From a checkpoint of a small transformer trained on Wikipedia.
Size: width 128, MLP 512 quick GELU, vocabulary 1024, 2.24M parameters.
Training: a variant of SOAP for these matrices, 151M tokens, 4609 steps.
Each number is 500 + 25 x the weight over its row's rms, rounded and kept within 0 to 999. Layers, rows and columns count from 0. Numbers have three digits each. The size before them is the row's rms in percent of the matrix's.

# v: layer 2 attention value, 128x128, rms 0.401, rows 83-127, columns 0-127
# o: layer 2 attention output (transposed), 128x128, rms 0.345, rows 83-127, columns 0-127
# up: layer 2 MLP up, 512x128, rms 0.539, rows 0-7, columns 0-127
# down: layer 2 MLP down (transposed), 512x128, rms 0.505, rows 0-6, columns 0-127
v83 106:497534473464504458445481535515501507544512512505488451512465514509524507490500501541531480497495485500498525513510462488475499521456498515490492498534463488461520502526517476517562553480470507458561521503484536517507513525449466486495520505532512472546515498484516481534473493481489480484544516500526506513499493458472471510514515517478512495487494497470514513501437536490548506526484
o83 108:521505516485514497504507510489465467487474493529565493470510455491509498477458503535480500503464462522514488520499461514478511453516440532496518493507513498509510516505474499454498490464522493531493537535511488482508547554501475486431539502517472497512479485491504547489487469494493522545500469480511521506468481499524493520501504514437529519480512487492547452528527461515498473508510
v84 103:534492537491508478545442499494514492507531477473506548517523531482525507502499546507493501491480486504507495488495527499495486484463491526553538506504529516491480517493501509428507522497501525507498477523466465582500478504492495503512485494475470529536471526487511464536495495488512462492441483540477488536532524489482456500503496546517489496555471492489457476526507476528528490492491
o84 105:483523478476487527467510464491511461530484490548510478509491524471507477459511478523517522490538528511485501513505477474464498521445499491471530497522507456517520492472531516507476510509441503490484532546492527507477462480485510495502478491474515441504480487500513492534500479497451513446473501487441478452519477502498504545521482499541512512510457518512489475525470461473501503443498
v85 105:492476490465518541500530500464517496520466482500471526508531482502535513513530465482481484495509538522494569489498495507521517491495479501513550513454513462470480529475540490486467476490481493482503533540468517434479477554532507484522498515511532485511451509483521493508526529496468480509476477487520501531498505461484515508497478531535538473431548502479492473513496502494489459513508
o85 106:476548481535483461511511511487468477548507502482496487534478521491526486456474503494523473532531464464497479439495489507495514532496506481505454456510460482453461503511476481506488516516493509471467499483467533468452558486487460491503520495498507518492480505496483476499519499517465493493505496471453505473448482520464480497511474533517509526467513466515549453525519496524487484515527
v86 109:460494495488469456489486513504486495485449530493447568503475534482495545485440507499538478539516501492516484522505502480511504460488504503522471483512479478490520505477495440549487528524486483458472481508510524499510555494494499476486502463512519497478461502465516495485517524549479500503523522539493504498518498493485504520484522466505510498470585519511503475512525467521539521510524
o86 104:524492515464495510473481549522501489503521532499477514565541508510528504455452505530539445476469492557502508520501507492500508455515517488489503477457528504488519527550517480493505497490489507485545498497501511521465528497487523540501489527482495501530553526439502472501460530515517519518480445485506482501492491520526501496540510476470522488529499527517553498525519506497531497538517
v87 096:483564529486492489491531552512509488491526485509520511487519519511482541465499469467466474546513490514478501558460497478472473465461493497521512496519454476525495485502502492543502514547460473478530470473504489484533513483488469496528469468516519475501487514532466485529529487429547526456536501507509487524512485480469534514496490474491507468461504497504495483515527487492488526503530
o87 096:514470466484463497444520507487481543525475503488511547506488490503534578481495520554498496485522485518481481487496508521474513500513510529481480470501461490487509451532479480481509494495497499476535502539519489530498488538479475559454562509470495497513532520490448461504475550526495500513448487516509502530493491477493488486493552511483488512505511509502466462488512492518499462470488
v88 100:467503508445482482496545468493494481447476494484504516507497494489447489516486533494468541517498481527464519502496498518497476543518508529518480553534481440485481498520482484523485513478543494482484489547482504515506493526484453496510462467482513485504498445498514523525528452516499492515482486528473544509494447526522501481526518533496500539500462480520478533515547482549510498498481
o88 102:503523540544514455480507497454544459543476483519481520519514489511501516502470542515484480497518489507509500550512488514456522477467500501486442513480520475540513523522484496507552536518524467553521547508515499554492522465464493507501485540506504507481534511517499514552514483484508508495517500521543482514515506500479538488522472481535533481506488492445470475526473503513535508488500
v89 114:534501468533481482468509453500513546506494511518541509499515534526516489510510483513543468484511539472536488519494444464494521570444516520525503438498500517495498490470486560477488490497494500486488494514527515499539506498485548532487522497542491514518503506518468536509495459507466493518564524468486511499478514497503487544513487487454507498494518514510462526482506540469493511494488
o89 104:516457502495512518514479498497494477445524520460502512510498488534486454550497495493483501520515521509482520508565475529496540497508478556463502504535527511484561460518477500516512448488532496519457483466494502517455523501492485496491513465484505532504472485547552502513473476516493484540484506485482518526527508460506502498502515506471462539470492547524496493518542510504489527520460
v90 114:489482490505502506506498537539488469512490526530500462508502507472503487475515535458513503515457449492524542501484525479509474534481470511541475511478501446536552495518484451495500506498476490556520531503532511495439474520502527527480504505521484478497473539477504491517473508490517518473547502540504526477504542509529465502535514467454463471506487491487468500513531496478529522509451
o90 111:515471507514518499485531504525541512523499501472497463514501438454465494517481474515494487507506542534498528480502503521476512484489450484512524494513488536480499512529529480494512527518524531496524476542467480493534501469520507487503514512528490526469490514505500480487487470537534490495506513494478544507557452485523548427486525448528527466502491456549514474523478472488497503488544
v91 110:515494534472491483471507475490495532507480533513535499521477498532508499477503529512537528504472462533510458509523591517486512497506488519494525513482466486511495534514548472510452479482473498481472480487497525494530556474487506484514483534521503489477489580475518529514473512509482520500510470476483483490464512468523526536528532477502488505473488504509548531518512477548478487458502
o91 113:497512496511456506470517542483489501479514509502480497501539519471520503440527465473522469484503535518512462455474456494510436512525491475533463521486512492436492479507504489487508496498490510531535520490480521496471517487498505457494523492455463500470519526536519500507518450491548470504487471512536502506492511482528492483574470500482524469475464490486483481490482540456494523504500
v92 106:480501482493503492492512480491484514490546503487502481504546474471491491479476491497502522505476522463515482545529479530450502480517525530466533511525501519497505460496453527441500496494488532504543536567474523522478510504507497499508464520518531492503519497477523511482482465443471485527468461466477539457457543494445516513510475488519493499507487464515489467488518474538465524485490
o92 109:492494493538521474517504525486509503518504497495490503484500529530488504500543499499485549465534543505485498465523473468517522531504505525514484524531514514500453531466512526516507492463535512494460548497512503530507512473447487531461474491509520513499504518489473457498474479554511487499604478492459501519471536453522469493491505513499525496502511503511561501491479490484472480470475
v93 110:516494518496506511519502525491521537503527492492528474502491455462510537494488482456477496502507451491511559525539485544507487506504496471423466533505522473473515507478480526464479509517470495494479480512559503486520478538479531440490478513481475515484507499485497483458491500467461483505466516512530472499494491505559498487480517467460477523490487526492471528513478511538502452502535
o93 106:507521522479536517505512486509507524477581493502470533470503477532467496502473509482543508483538511500504493483536521465501484536543498481529493471494521490516460502483488499513534472489540528499496498514479549492516492499480513495517508490458542465443515480558490485467557530508479495508479513521543540485490512498501536502483482507488538481511456449468503486459517472504520484533510
v94 104:493481473494472489514489474477471509487509490545512449537459487497539513500514487474505489497513568526510523479476488473485514474498493519487460516484482478498497464496495551506509542540487507485520463476505489510458505517507467506513503527502438489503440479540490559466482509534504502511499478518515469491527496488517539473497464499497463496482535512489483496514517471531499569465550
o94 108:504515522489505480531472496475498462458501512466529452547510484483507544528481459532483520485518492469514496447503505505540496438499503469498516506440472528521494517486512523488526492500488493436485447475490487493496471479506516538522558468445464508460482481512467495493477518519503464512489483500483479528515484519474493503501514525508518536545493496470489505549483503501526528485500
v95 099:481507505497525478464505484512546478512483491534491489497526454512521458516515532474521453528536531472526528550493490497521450505464550521457503463494503494533497506552512482516498518490500498528472442476496463488477519477494491509551496475484514507514460489520482482454491543500505515511517519527495482479486470491521538495523432465511509530498512484495506502532508463488514525535464
o95 097:455497483490483491526488545518527511480481522492456474474520542501450499502483474513480499468461504487476500515489509535493515459518507501495448526507471517551518490507506503481511461479477470446542502516452524518491503504478516541531515514490493532502476484492473511539522524531514502523505488542466516505543502478445510510465502519470486472566499483522493492509543498515506504524563
v96 099:523497515458502514524474529537529447572476484478482483499516508546513456489482489490528486506532502529476486563492526493527503505481495510508495463528490504533517495533447487514543528479482470522480512477505498483465491543477503497502493524490516517517500510513517481514453508522497484485462491534480503485484484492481446536485494482506478560529507504462500520522532501512553514547458
o96 096:480519479489514498556564520501512550477503487570509503502491514508494456506500492573524502529476507501527490539491525526468495502518546519502498514502507512525515498487475507465531488498477502490496512523473482518523465550510476493515448519493458509545472498443515487488497488528478551491507509539501525506504503493488541501524508482515503491498450455527523495553500491490508502476547
v97 113:488501495489483453511497559497468485505478512468542511495506520500552522518505546567478485560495502531496493473515504504483520524492447518460508534488520473508491500523537498452511483513491484489499465556511470491484486434471468509467490528513541482547463507527507494493553492508509456491508496485502481494504491490522486545483496491493453494492477522471489491507534479509536483502498
o97 109:483516515483472484482488499551501533494483475515494475532520448468481523506459540515509515510514491527512476488500490523469473513479511543533499483502497498524537494516500486506471529520472552506489530494471503466483533478492534491529561503466491504530511508490437539469489494502481477504487511543511490469449511489462516508540522495550522476484504533523525480533503508449522563490488
v98 098:439509495478510485494509491510532455522481498485490526488536505500502530506471491455494439474536536513538503493491507506529503534492481560515483519480483483471503504461528516473434496541536519550448525512506527494499531479509504487476513499489510555513499457517473521482532515537480506472486484512453507517490489514517447507494503508515471511482478522487495496479448506473543481523496
o98 096:445521490507511507561453486519525507507467484481483519514509496516496461535456517497534430500483494515512482515497510472479568501527513486514500522531495482504498507476551501516562481504529525514505485521464494471510494456481476480562503514510529512485503496482513485524488473503519483497486513517502446492490495499463524507507489492507474526493541495500497467485586529505526540487513
v99 111:504471501481458542523512458485497531512513451520502538519485536494489490504501506511506455524503505479494538457499536493504497476485469474475510460525477495473518515506496494524500501518503486467515475547511540432486516515514439471447514512522463457518488466531493521487463478499495508532490539481519508460482526476519520472477473487488484499542513545526532545472502517480480488489473
o99 112:502499548535525456507518495520481525479541502505471469498480471476535490521483515531503490458464488502439513506479477525525484545529500526490486485528516465512502510526530497451505471531534438478504485504494499496523514473517513478507493504505493459498474512546484527442525491490484506503503452441480468519486519531516513514532510580522502530499480506497483540502515494519503529506503
v100 101:496517489520495485516477499494526532464505472464467482499457465463493502504468528527520493518482514525485489481528472495515531497546487490479493521516489503532488486506477491472523498496490503447543515517519522485536535540531503464496467519438480547511529472495524488481496461483544489498501532504497502465501450523542491473522559511503505502507536503514511436499492488490563519535465
o100 104:512533513469507513512502494514501500493502513489481477517465486564485474494477549563491525467483490498522505464521519494495499469524517552497525479471512544504488547467476493502517468505512516533552491480570498506525532489542516517472457520473557507502493510492484529488521467508460538516528506502545498464523507537524507536518452495507511504500526532470503481484470486470509508505492
v101 093:512499504466541480474510501515541531527513477489499500482514503515490486503476483490465500529493526489475475515488466481495508512494476569490500484497453488498488498483495469470503502528497466511516552503526501503495501476471495514520491488527527526511469516484421550520534493448530525483477537515503518462521545517514509465479482517495493476466506453534544474493543486544562472509488
o101 088:490524481489480478521504531517470499466486498487480500503499532472532516504510513530436482484532502527517528499527492554463539533468524520483511498507486499505518484508481451448553479511533520475524485509515490492524548488519478551489516525478512500464495477508525502436493482535479513489500522557516488460489462470487464486527498490517483494501505505546462489472469519521475474457474
v102 108:486554486470527487501475512504557532489517503470496498483491526536492530525478505517455463507487498477525499506514515488467466511526479521459509483531536483476536516497508512472492496549485513485479478562504496493491509480460523500519503505469524495562546464483506489457525502475494464472531509510459511514530509517506482496470469513503467481545537459525479491501475530553509516485544
o102 106:532506473461508480512472498529514523442464454468518541492521481474502489457476467501515479432529516534462496487508435512492489475485502507478505445516482482513466481515513498517487506441505453495485496476497492487486500477481516478518487516521523510497475479507457541491467490506465510512504486514490469468473498465449500508466479484482499488513490495449514489481518457498484450472476
v103 115:507547504466518520470523447535479499465502482473533481493456532561493497493551543471520500472510487502517461516529481503496470504504502500475524508493500525533516508503506494471451520480532521487525516464469527539468507541457521528556488491533495497518514545503499482472479545458509482502527523508504487528467510479512486488510554468479470504492495527503493482484499500466469507475466
o103 110:513476507470469487480519495456564525467488543476546539519488468490478481478540455497529475491533507491501529487501526495504518502513522485495517523543502510472470523480527520514500484516476492506542554542496468545497522542520455485487498490509512505458529469504499560519538460502493500529506519510488518520487491482492464539489488522509500502484481534521518514461532501467525496538538
v104 105:539453479454481529508495475493505494517478490517537478524478514467482501489522484481489515490528477532512558506498512519552521480537507457558484482476540528494495488488479503524499483517529512506503515536486480474503480478496470472527511509494517540509499493535500482488497483496512514519460461481519481488514528560491532552524484428475517513489512516478510518526560516452480489517465
o104 107:495425480472513461499509457520491457518489508535456490503466497523508482509480468506490533505558516478474491508463514448465457547494486519510482508490479477506499490502481503472505547513489484484489432480451505491500511469492519462486494478510508505495477479504481451493526485474491531521494500487482523509467458500473486474496509510462488495528457473469471540528520536484501486505455
v105 115:490487531480509546472499485501510530499498490513513474513490529516515493542493497511516451511511490488543509500497467487496496510493478527493542529524458490504486518514482517545459505520479490503455501513452485478504511485464492523518508516520507550472482451504542541492461502547502525517471510513479524477535512567476499464508506522426544469523511501523498530501524497542496439517489
o105 114:489516483524499468486518513501507494458528482481526517483498543487506500510501498491468466501525512475461506473516577516492490452516515475481509516538469508555509480523460480477523511541540438531488478528501576475468511480484519512523505524526458474510458522534527482485491452487527509515504515496498489529482494499501492522478496466493550526480470492487505501489501542501549509488492
v106 093:504504468487436535485510448500498472512504525538492484532487495542508520531500500518520477479517525531476510471514495479469512502502509541518487491487506467520531491526493504524490467470499487496508528499479536525474475529538517523473544495474485471508510552474515552547490490536505532544489490525473490512486491489526477449563454456517472505512496479473535535499526480469518504493522
o106 093:510499553534510488515521519494514492505449517505510504495505493495448520503536451486515488487446501524484499493507498550508514458498529470514476487483469513469484541515489493514518527522533497487484489486526510518517494498529479499547496483503445494451469487523594521519476485502519478525511526445478500514475498556494511503534509534480460532523496501506473500540466495507529534503493
v107 111:498473542513562480461465508496565511514476534488508486466514534529499496496464476505504533481483498516531529521503518515511526494478485496511478478477464526460530509472521507520503495482504510531503545523487499520508489504479482483552465508476519455466511482548441537481527535509493489478488533538526451442519487505498479502484481486489525506474463474473534519502489520526476520481478
o107 112:482531481510475501492483467526441506471508469481492541499481493504533466554519458500524472537540506494522478527525484492492488511470453514519529533520494498506515512520516529471541509475504472506547481469510493490513516540484443474526513522466450515497516537480497487504510509462505519475496559532518490529511452518488499485549502535459509455512527513535496506475504511511476474513501
v108 091:519498486544490509516501469494548530491550497502478495487501513526522465443416511533526514511501495502504486459495516512530501498501529476459460500538486517460506556469485465507508483507507532514512488491512517497462544490544489526489487487514512524499517510521466467489502498541497475553520505511510520447497485520498452463508499493537481497466493455503519521500537470523487522475532
o108 096:504498560555488525497498527502494510464485474479490475486519513498513457537504455518469510483491505477474501567533515497517488513486509523495497506468520534462524502543493521521463473442503504446519498484462459506533479479457488531517495519487488478486492547480506486501520499495546495499477521503506498496477506539549506501513445476516505494506526550496495534453469458506503507504464
v109 105:504494461489465504504533461518498510493484494491450514535493472519497475488514505516480524476551534564482485478516473542476514474529481482506508500516497526497495548546504550488478518492524488530514505489486518524483508535491483490462497513504552537478509521505533494555499448482488468523498457491543516480533507525501500502475507441474470484508486520446489514503518480479495458499548
o109 105:492522540491522477508497497482548469488486509515500494504480434515488503503498532496521487505491504534521496504544522485477477533508564530516503551491462458477446489483459536515470535526514540472446532527476503493504518488513518462476501459526482478512459494505532440492534498466495482504494506528514492559489498502523470484498474524488472520529503533500503490472472491496533523510495
v110 102:490522517499543490467475495460462494462520484537497478506544499527508504478501506483496455498533493517528527520489499505468515495524507537510444527499525541499499510471511503476499520478496506533508497496477545461482494498480466515487496499489478510505499457456525523489523495521458513499483508548506492524529558511506518459448494480479518482519496571521459498506485501522484543495419
o110 105:491474490529502487514517469513519503516512458530500481522508446482497487486483458452531513498463506486459546480529492462502466498504442496488535523525500510554490578478495497504575484535513482483483493535524514479485531465486499521489540497514491482508502496482492516528476542528487530460486497510491488489527503444493506525527516471497482547517489510482513522503484526509523472503535
v111 117:493571504518522499485480529532519511511525506470490523523458507462515517496475492521511513513511502502499485549456515489515555530471506511515512448476506508488492511485546483485504450509454476515490504538542564503484475499502488499472521479469487523476554500498481489536502474492469457494508504505460515478526469504522475537475453562480505504504502475515482477534506465519506472479510
o111 111:533482474494486505476519517466484528472525499515509466530517504543521505499487483497487529505454496554516489487538460507475524513521483551509518447565528504465526481516480478549501499471522552511497459533481518502494485493494504457520459530480519472506468504510510490539512457531499547454440483486505457502505506495482522468530475460493477506500535503508496510496485502503499498481466
v112 106:499464490538489496551513500502497521474511485529519478532524479506544485480520446487511495529494511534490541516513489506484485518491453478416528502470545472511507547499459499507516492516501502458487497530493491537518496454515523474465492500489544481490474512490539501529508476516484493498494507443508461523511548496516478493493511506464519465486467523525535493452489478516547493473514
o112 100:482518506472518537500496518526479482521515512490478502489496494451482475472482531489474497465480525464501504459491529491530476511479488481490491483492525478490511510531453480527504511492558532484476571540509536488515507462504493522507536474480500549527495500524513508437480546542518524488515541474509461504470513539498494502490508513498500490473436517532467519471500448491464525491488
v113 093:493509510501498484490450533518473506503493510557503449503504485526505501463480507471470546465500518494512514466500529481495531511502461520518552465481533518526481528509518516494493456524478513513533532476497524509477467492493459466529489500519472456455505506501514511532492518459498540495508533524495477502483524554533491508527498508447457501508538532501534521522462501471497545535471
o113 089:472476448501541478500516481469487499511476501469479452476496482517497521476500492476504469491484528495501488482477465493511478560513451525550545443499468515502513495496538485512533515501463473523471453560507476488527479514542481471504516496475455496477478485481517517497494495510515509471501532481511483561528432498514479476477508505503516520526491527502515489514470551501481510499505
v114 112:469534522503526529462512495550521516528519459506525504517449495479491465481523512525512473500510492493515495533512490494456519574511481493460478515502499525476481518497499512487509488512440491473497492502505483468535491460482502521532516528522513513511490520550497505507519510511552556523493441467516487483497514506494490479509480534461516515481498549512483514490421446490516500492497
o114 111:467498492432475467498474504512483501477523539499512478508505500482519473492515491530446523486468530437480471493462495489506523486501469519510481491534511524499488504464467492489491471543537523495458477546517487493482507519493550487534525493530482507466503553520517565488479485489516490492468534529514480513449523489516495508484514487510479512508522487439466485459519508455498479515487
v115 100:538523507493503487492478526488486501514505491465530492492473474497504541518502499471512515479515536485459537485526505535507535510492527504518509548482502493508486464514507509467565482453507558476543524536482503513509495484492506534520502527466510438512499468499503515537538485519539452460494528501529484495508460472524513521511504520521437531514487461475494481495474515540472460471486
o115 096:508487502529493537518453492440468492479478465515501544506502507544498512538502518518487517499500489476536462506522477512473487513475457526537531478534490505512469526506501519529528542502484515512516531476521483501505534500553518467465548504484463503497516446476487537551528523504507511525515499526466513488501562524482513539549512504520554491509490504511488476537488499537515501487512
v116 104:495475500507519522506511559497471526487543487541545484523463509480501525490513503461519430513516518530501448514502517492499509475476495484516508498482463499505511463494476515503570481503511512513479492496464521526489496474508510510496501506486516473493518503556513540441461505507468544491500505528508469485570524475456480511474546506476495483474499495524473445520501506533478502483492
o116 105:512475469524537553503478499486456503490544498503540552517518529495555510509531453494478539475518491482488532442476546469498487488526505510467563499490505515541503508503500475495495532487522554465505496501464478460488460505533502490488515516488471500493468530489456498540493511535492494494503491506505486559491510485502522494539549500473529484466505489492499516520472495463497493488519
v117 107:456521520505494502512512494475484516506525518520515468473517468480483470470472503495461542543476484528533498558499502507520532548503509523480480493512508526499491491504534508511510517485467490529466468530530528517467512511531486464536502497478488512467533482502481479506500496515481482522482491534511478513467468466531538496457419515520534514506496500473501491500512431523483551450475
o117 104:473476503544433486487531535511489505494495472517500486495542493537447541492492478513528541520457484485513532506500482497542485493503445468486473480516528485502499526470486534528530477480503519446468512487506546513508481480467504529532491518445532514503509541487460480509514491482526546460479470503548492505547512480475488487498475504523509520506498477454521508467482497494490481510495
v118 110:526488448508534465534491485477471528547480513524512476522487472454497502521520468495496551482486499483478493528447499481527499508460493537482483476494503497469527511535505513536490501484504527517502499499521504490534505502473514531507523474529440512505501482530467569504455522486451516465521545496499463506525535459531502486474517482461489487524503479509482527497462512552495493500477
o118 111:539490477509485550530504498485518479447541522478502483483527495492540499530501483471523499474492453516542542503516507527499502476510489447525495491486549447525512503478516509502538492454509504471485493505484530510528513498521508487461552482498500504491445478541528544455510485498492491490498488484497494496566479460503521496515536511483498499537489486500482470510534535526457513474544
v119 102:474453502496511507523491470549534494535531462456477513481485484511526506481454519459541488534483476506557454510506500507497485517534467498480495483504530512530498526547505446477505498474501480491479520482515476457528487482471504476524529500506508472473500521485504511484490514502533532469509553483514479497484455508503479452522528462473500473519551504506469472525506562522488498501492
o119 100:458506485484484525473493506567487491458521525468522561485502502494549466503491512515516508480486505524522526539506538521517493520506521477516477455463515550514483513480500502480501517601506479505536479509526485532460476502506496451544487529528486497487511510530487493487498499523470504502510526515526509462542484474537485488499463466490503475518454511513522496475478503513503494511529
v120 099:474477512478500484506468532510502477505529495494521495465507515533521499511489489506490537455496484551501449519465453460502548502496503525458466465493499496492525524479466538506522458500492516477497498522500545479473462514496489457520535534565501494488510511512485461490470504492492529520470501475457469480477551547483459492528499474505536483492461477550520522505532524498494515495499
o120 101:514514490517530526530529510506496530504490511503494523495490489513520481525547485506485532571494504536487550504505515486546487570465539501522481480471503522498517503488506498511498512490534464533526459539441501530541501491511463505541518515470477499498519536527491523451486474517486542512518523492489507507458470498513495537526537529458492484467512517469541491528486507482497494493453
v121 104:482491517494506461440471515470485438477487521469511470518503490478476501477540490536483534505510527477490477545478512524476509475541509498474460509523489498505491492456450462491503492470498454472458513486524551430471501556493522514469514517511497518515475522497491487504513496511522498504496503521503538477490533512451502511462489465446514506500483536513478536520521522504480476491502
o121 108:518517519471513508523527507490534566525543482525479489535481492484491521508495498452506510496495556484556518535536494508504497493493487504533488543483485468513507490493461496474535473539521483506526466478509492512491513484465457484473463485526470498506505496475534484485501497559475551517487474514489548533463514462512526517506539449488481483461509498486525524529470513475487522538495
v122 104:491506466461496508518535458500480532518505512454529491562503541537521513477486465478492503466473473429508499503465511478502488496521521486495478468486506477511491540519539473502553501478510437476537494513485552533506502485560491482488517481481499507478484526489542550459491541508499493520515499517473520507497504509484545515513474503484540470522501480505502526502501479478522485493537
o122 101:528499498540522489472501530450507456452518530559490494517500525455510510485533504459511515457527496549509500530518492477507507464485473500448489463491492560453503485471485482532503518530523478497484515499485509499505540492482457515522469499520485516493510506496495527506460491525535530507465447435466481497497478512509477476478492547492514494527480490493513528517514467516474506474490
v123 106:490447487479520498529536500448479485505476532486499545472515509494503527522532546507471566517498521468521471456509465506497499499532500509495528484510463516459481503520478505520479500470500502488478510483480512543466458529490523507474492464519470519508489478501493519482520466507501495525507511546433473481488551512488511527518501539525520494501486521511521491527543444556479494515517
o123 100:507534499491528450493482546479505464488519479501481427535463536457492530497489495455530500520503457512503559502501511485512480535456520478482463483478487469526494458485534505516511475517461478489490506467519514503483489521485494529484467525528514504449477507476494504500501526481506455468526489488518526526488456463483503500499485481512530470441509526519514498504467519472500528469473
v124 107:456497505495494480472504510491476495493493492527537491539546519517508492544448535484525506487490479503514458475526459530530481546514499479496501506505554558526517461485492483473497511476498493494452505475500505547451494508501509493486560531484487496489490516489483482483414550502513499546463501506507506459516499536507486497479498515495544476508536517508494496501499542474461495514492
o124 109:505459469533494492469513480500494474491501460490480508468484499497485510497492468465479511533466562495507523518505537459528518478519532478524517475495531514480565557498521504471464471527485488500502499501491496487455467500484523483539482473480489470472470507481497494467478476470487533512557474511497541534522466494459436505470473499504535483493502499498525526482491475480541511533507
v125 096:500529514494514501510467527523472507513545504480487462526471556468530494514475502523490489504527490484527480530476472501482525521458497561507480496492517532490536512470476534486520519488508466534503512501496522599501491521498524501471525492493484465476516482489518507473459519537506530491485524539514507456536509438490462493501503532483520498489465519488471500482443501481513478476497
o125 092:502485506480522536481490455480503501454544502514508512484503479476482505542487472489480482515473477509503545521509502495492561454518486517506579512507507509522513551505531498500518490517510556513472532559525537506494475528508472484574477505503472492481520532472508490514506470520503509497499503471474489544481512504546511536491531518477486517503499478511540495482479439512501468489497
v126 105:523494494461427476516516485485470500550472513492543504484520543526471482476454470489467509505461446500519478509508515491529456516503498509467505521526509525530481496494465480553483519507527515449515457483508457489512536471508527492497468521504507522483477480543479494504489471515503524487465491483501501508473493470502471523522543493480478497470516539500521518473526551462512501539512
o126 099:505479492506477522489523527514524509501508478529474529476486500483491477515494505540500490490565478466491511556456516481457504528514501494501469462465544459471560471498487517456484494480495518516504504492532465538497511483478498516519514473488470531492522491504471489450480504457526514547502500527542501529508506530525503525476527483535512552485472502473494520521574528502500527483498
v127 114:558494491481542512476509488485528523494475507507460496548523446514504494506522478524555464484487500489490523548486488510484479504514514526538485496510475490480496485531515468480454500520450481504463486477521481468488497506519481465487531490499502473479496529492454482481536496432471505468471500467511508485477494521509467512520546533546488490447508561496488534523487501514503474488521
o127 117:518534550484522442487521511488467518529566494508506489494505502516550513480462503493470495488516491492489487530535468498491479511575513503498502498480522451434477512522495485499493460555518522526518498497462527493474460524460508524514510481516471494522507461468520507541515490529478462497516539533515514488529491514491488502500505482474487498485517457533476512475498541511466472512518
up0 105:499485457472504483479497527476542478506497518494498493496515484501501466520518487517497497495474505475500490502459538524493489514514512489498494491483519529468455500496559541533499498482488562492474519494447522512479516489520534518503471498521525516476473484492532485473572480518480496519511497536542495495489525508478483537516447528460480495510473489491546440525530563536519547483510
down0 104:535466488481500460467493490489497536492490479455508470518506456471491513526441520480476496513523485524554477513526546516495465470481485517480506457494538500515495494440519527513487481502509477510488513493532485500509535516473505500555460522492486491547502520473534479530529525521534525506542456502496442499497462510514519495494508526534509455464485506482499488504561516492486501491477
up1 084:517527485496489504500477543447468536478500475516504477450519506526492507560574460495516512542493480473498511523456476500497496503500514477487523515515519526501537417488497499524485515488465457502500509501519511504476463539462519547484524481499485495530464495468478529470491487477471523534511520516494498493483459502491515510471520510483506511496496537548520460530498471515518510509536
down1 109:503512449522508493457511508496513470521446507498490465531490498547485490500514487516515480517513494494495516479490484457537496492531529528513509503476510480481441447522513522491479518516450471517490497518553514539522501548478495526485498545530519491493432469467487519504552495503472510528459496511467516446522497466468506559467513511480510503495512496488474509509475525532489522512495
up2 098:512491455504461544508532532509499511533474469499503496492488481491526468503561440493520523498486518508506510495512530498482467496508488551483500510494481554464492509471501490509511514523517515477459502523522523523486486495530491522534459462524467507540493546494477435522477465480509516476553453485489502499492503503514524537521519518487511522473541490502517518498485532475554462498457
down2 094:526500522482486514489510522523470508504499448545509527485506510516499515573455520475502502453449492472501507519480489499520475485519503529526448488492427455549494489485497487471544525490494488548510511490508519495497526474512470503517517523463512514509497477482532456487487507506463486501499520521493470528500498473518509497479540507463486516486508545441511540463468484483500452506497
up3 093:516520484498530458539505467505536487558551552440463485490491499500527545519514464463449491472497510466469491529447470503488528494476524484545540511467491499472518500476514458521470499486485473485524466529518508485497530497512494500530524477489474530514474523529483511515520515546476475474520500511495531480481502520491493478490517542505495554489500500495497514531526492517492514466474
down3 102:502506457525480497520521527476483472542510546487479471467546522474430464498495488466532497510463480494534510513482487515531537509532521467495531478465493532488520486485514440500468496515463494510471483485528529468541511512500490496515513477533464508478454483494486536501456528484509478514523536470513524522518482457504521520456471472481453483506482526514514521508524499481513519481490
up4 097:541503543507488524534505520497508527468517515536516552498499483510514503508492505497520470484528506457483496498509508468484433511444497493440531457510487497552507509472489514504500481470505477455475480487493526510481495497504533508452487536482548512527509484491508506526541471487471526496492487507470512512459503495465496458479498486532512557447495538481533492489480519531542519540502
down4 105:470512481472504514520497500482483482504479538521464482480551492522505513492508489551461483539500527506505508511506502527434496492508500492523499443485432449474524496510513508505493495531479535535478497510514473531503461525477472475518510494491480532525506515513491505507482547478502476507464463519508493444494506474513491486487462472475505492594508505533500503517443481486506505495530
up5 097:498468460521472510498467473491500508494513462479554513519474503485496487521526525517488489507541511494477478501500530524488497510521522552462519482497488484528480530492535494565502533467528520477476489535502492495471473497508453502548512493516534525510478475496462475558488450488480527512539475517447525521542521464539500484496508497477523537484493470468513474495517461472486506514462
down5 092:501494538496505458531505504541470451506510488510472493505468481516528453505456500489521496526525505515493539523497461503510487485495506447549472465489509475451483487478528507491521495459489482495498548555471508469496503447504543522487520511480498508522504504518454491495458529499496473473498512496562480443487537504482551486497504486502474474527520541509463536495506514508485519526513
up6 105:520547501450468504516478484489495483499451510527536482440536537472514494504493509482520492519473527511486511481442498514497510501519505500513436499471496526491527477509512497553501528460511470494507473471498454485480509477455508512509504430497512500524508512497469500508521494510495511512538510480452544504495441494461501492555504492502504569484517476482497501472481525510471482504487
down6 095:467473458504551509491497508525472514514466451518494496490486498500457513520484526545541510499517508514477493496532504508519480527526500498450518524467521517471473513512437504482494483516510484495529478503475532481495509534497490492493502557519487502483546484483485528504495475496493445496460518521514482546506512444544512545501535456528496519462511571461471523474494487515503500510497
up7 109:471582508475488457487545487502499523533473468526512479495518507515499500476556490520487524518495485518481505544455513476494537487504517497523512507485521512493506512508517476551498504468520521456478532464529492501482488536510476498515536471491469531499529465496495508518473474505489542508534483441502503494524464516503505559522516516477503454478515483468501452510468490451512470521498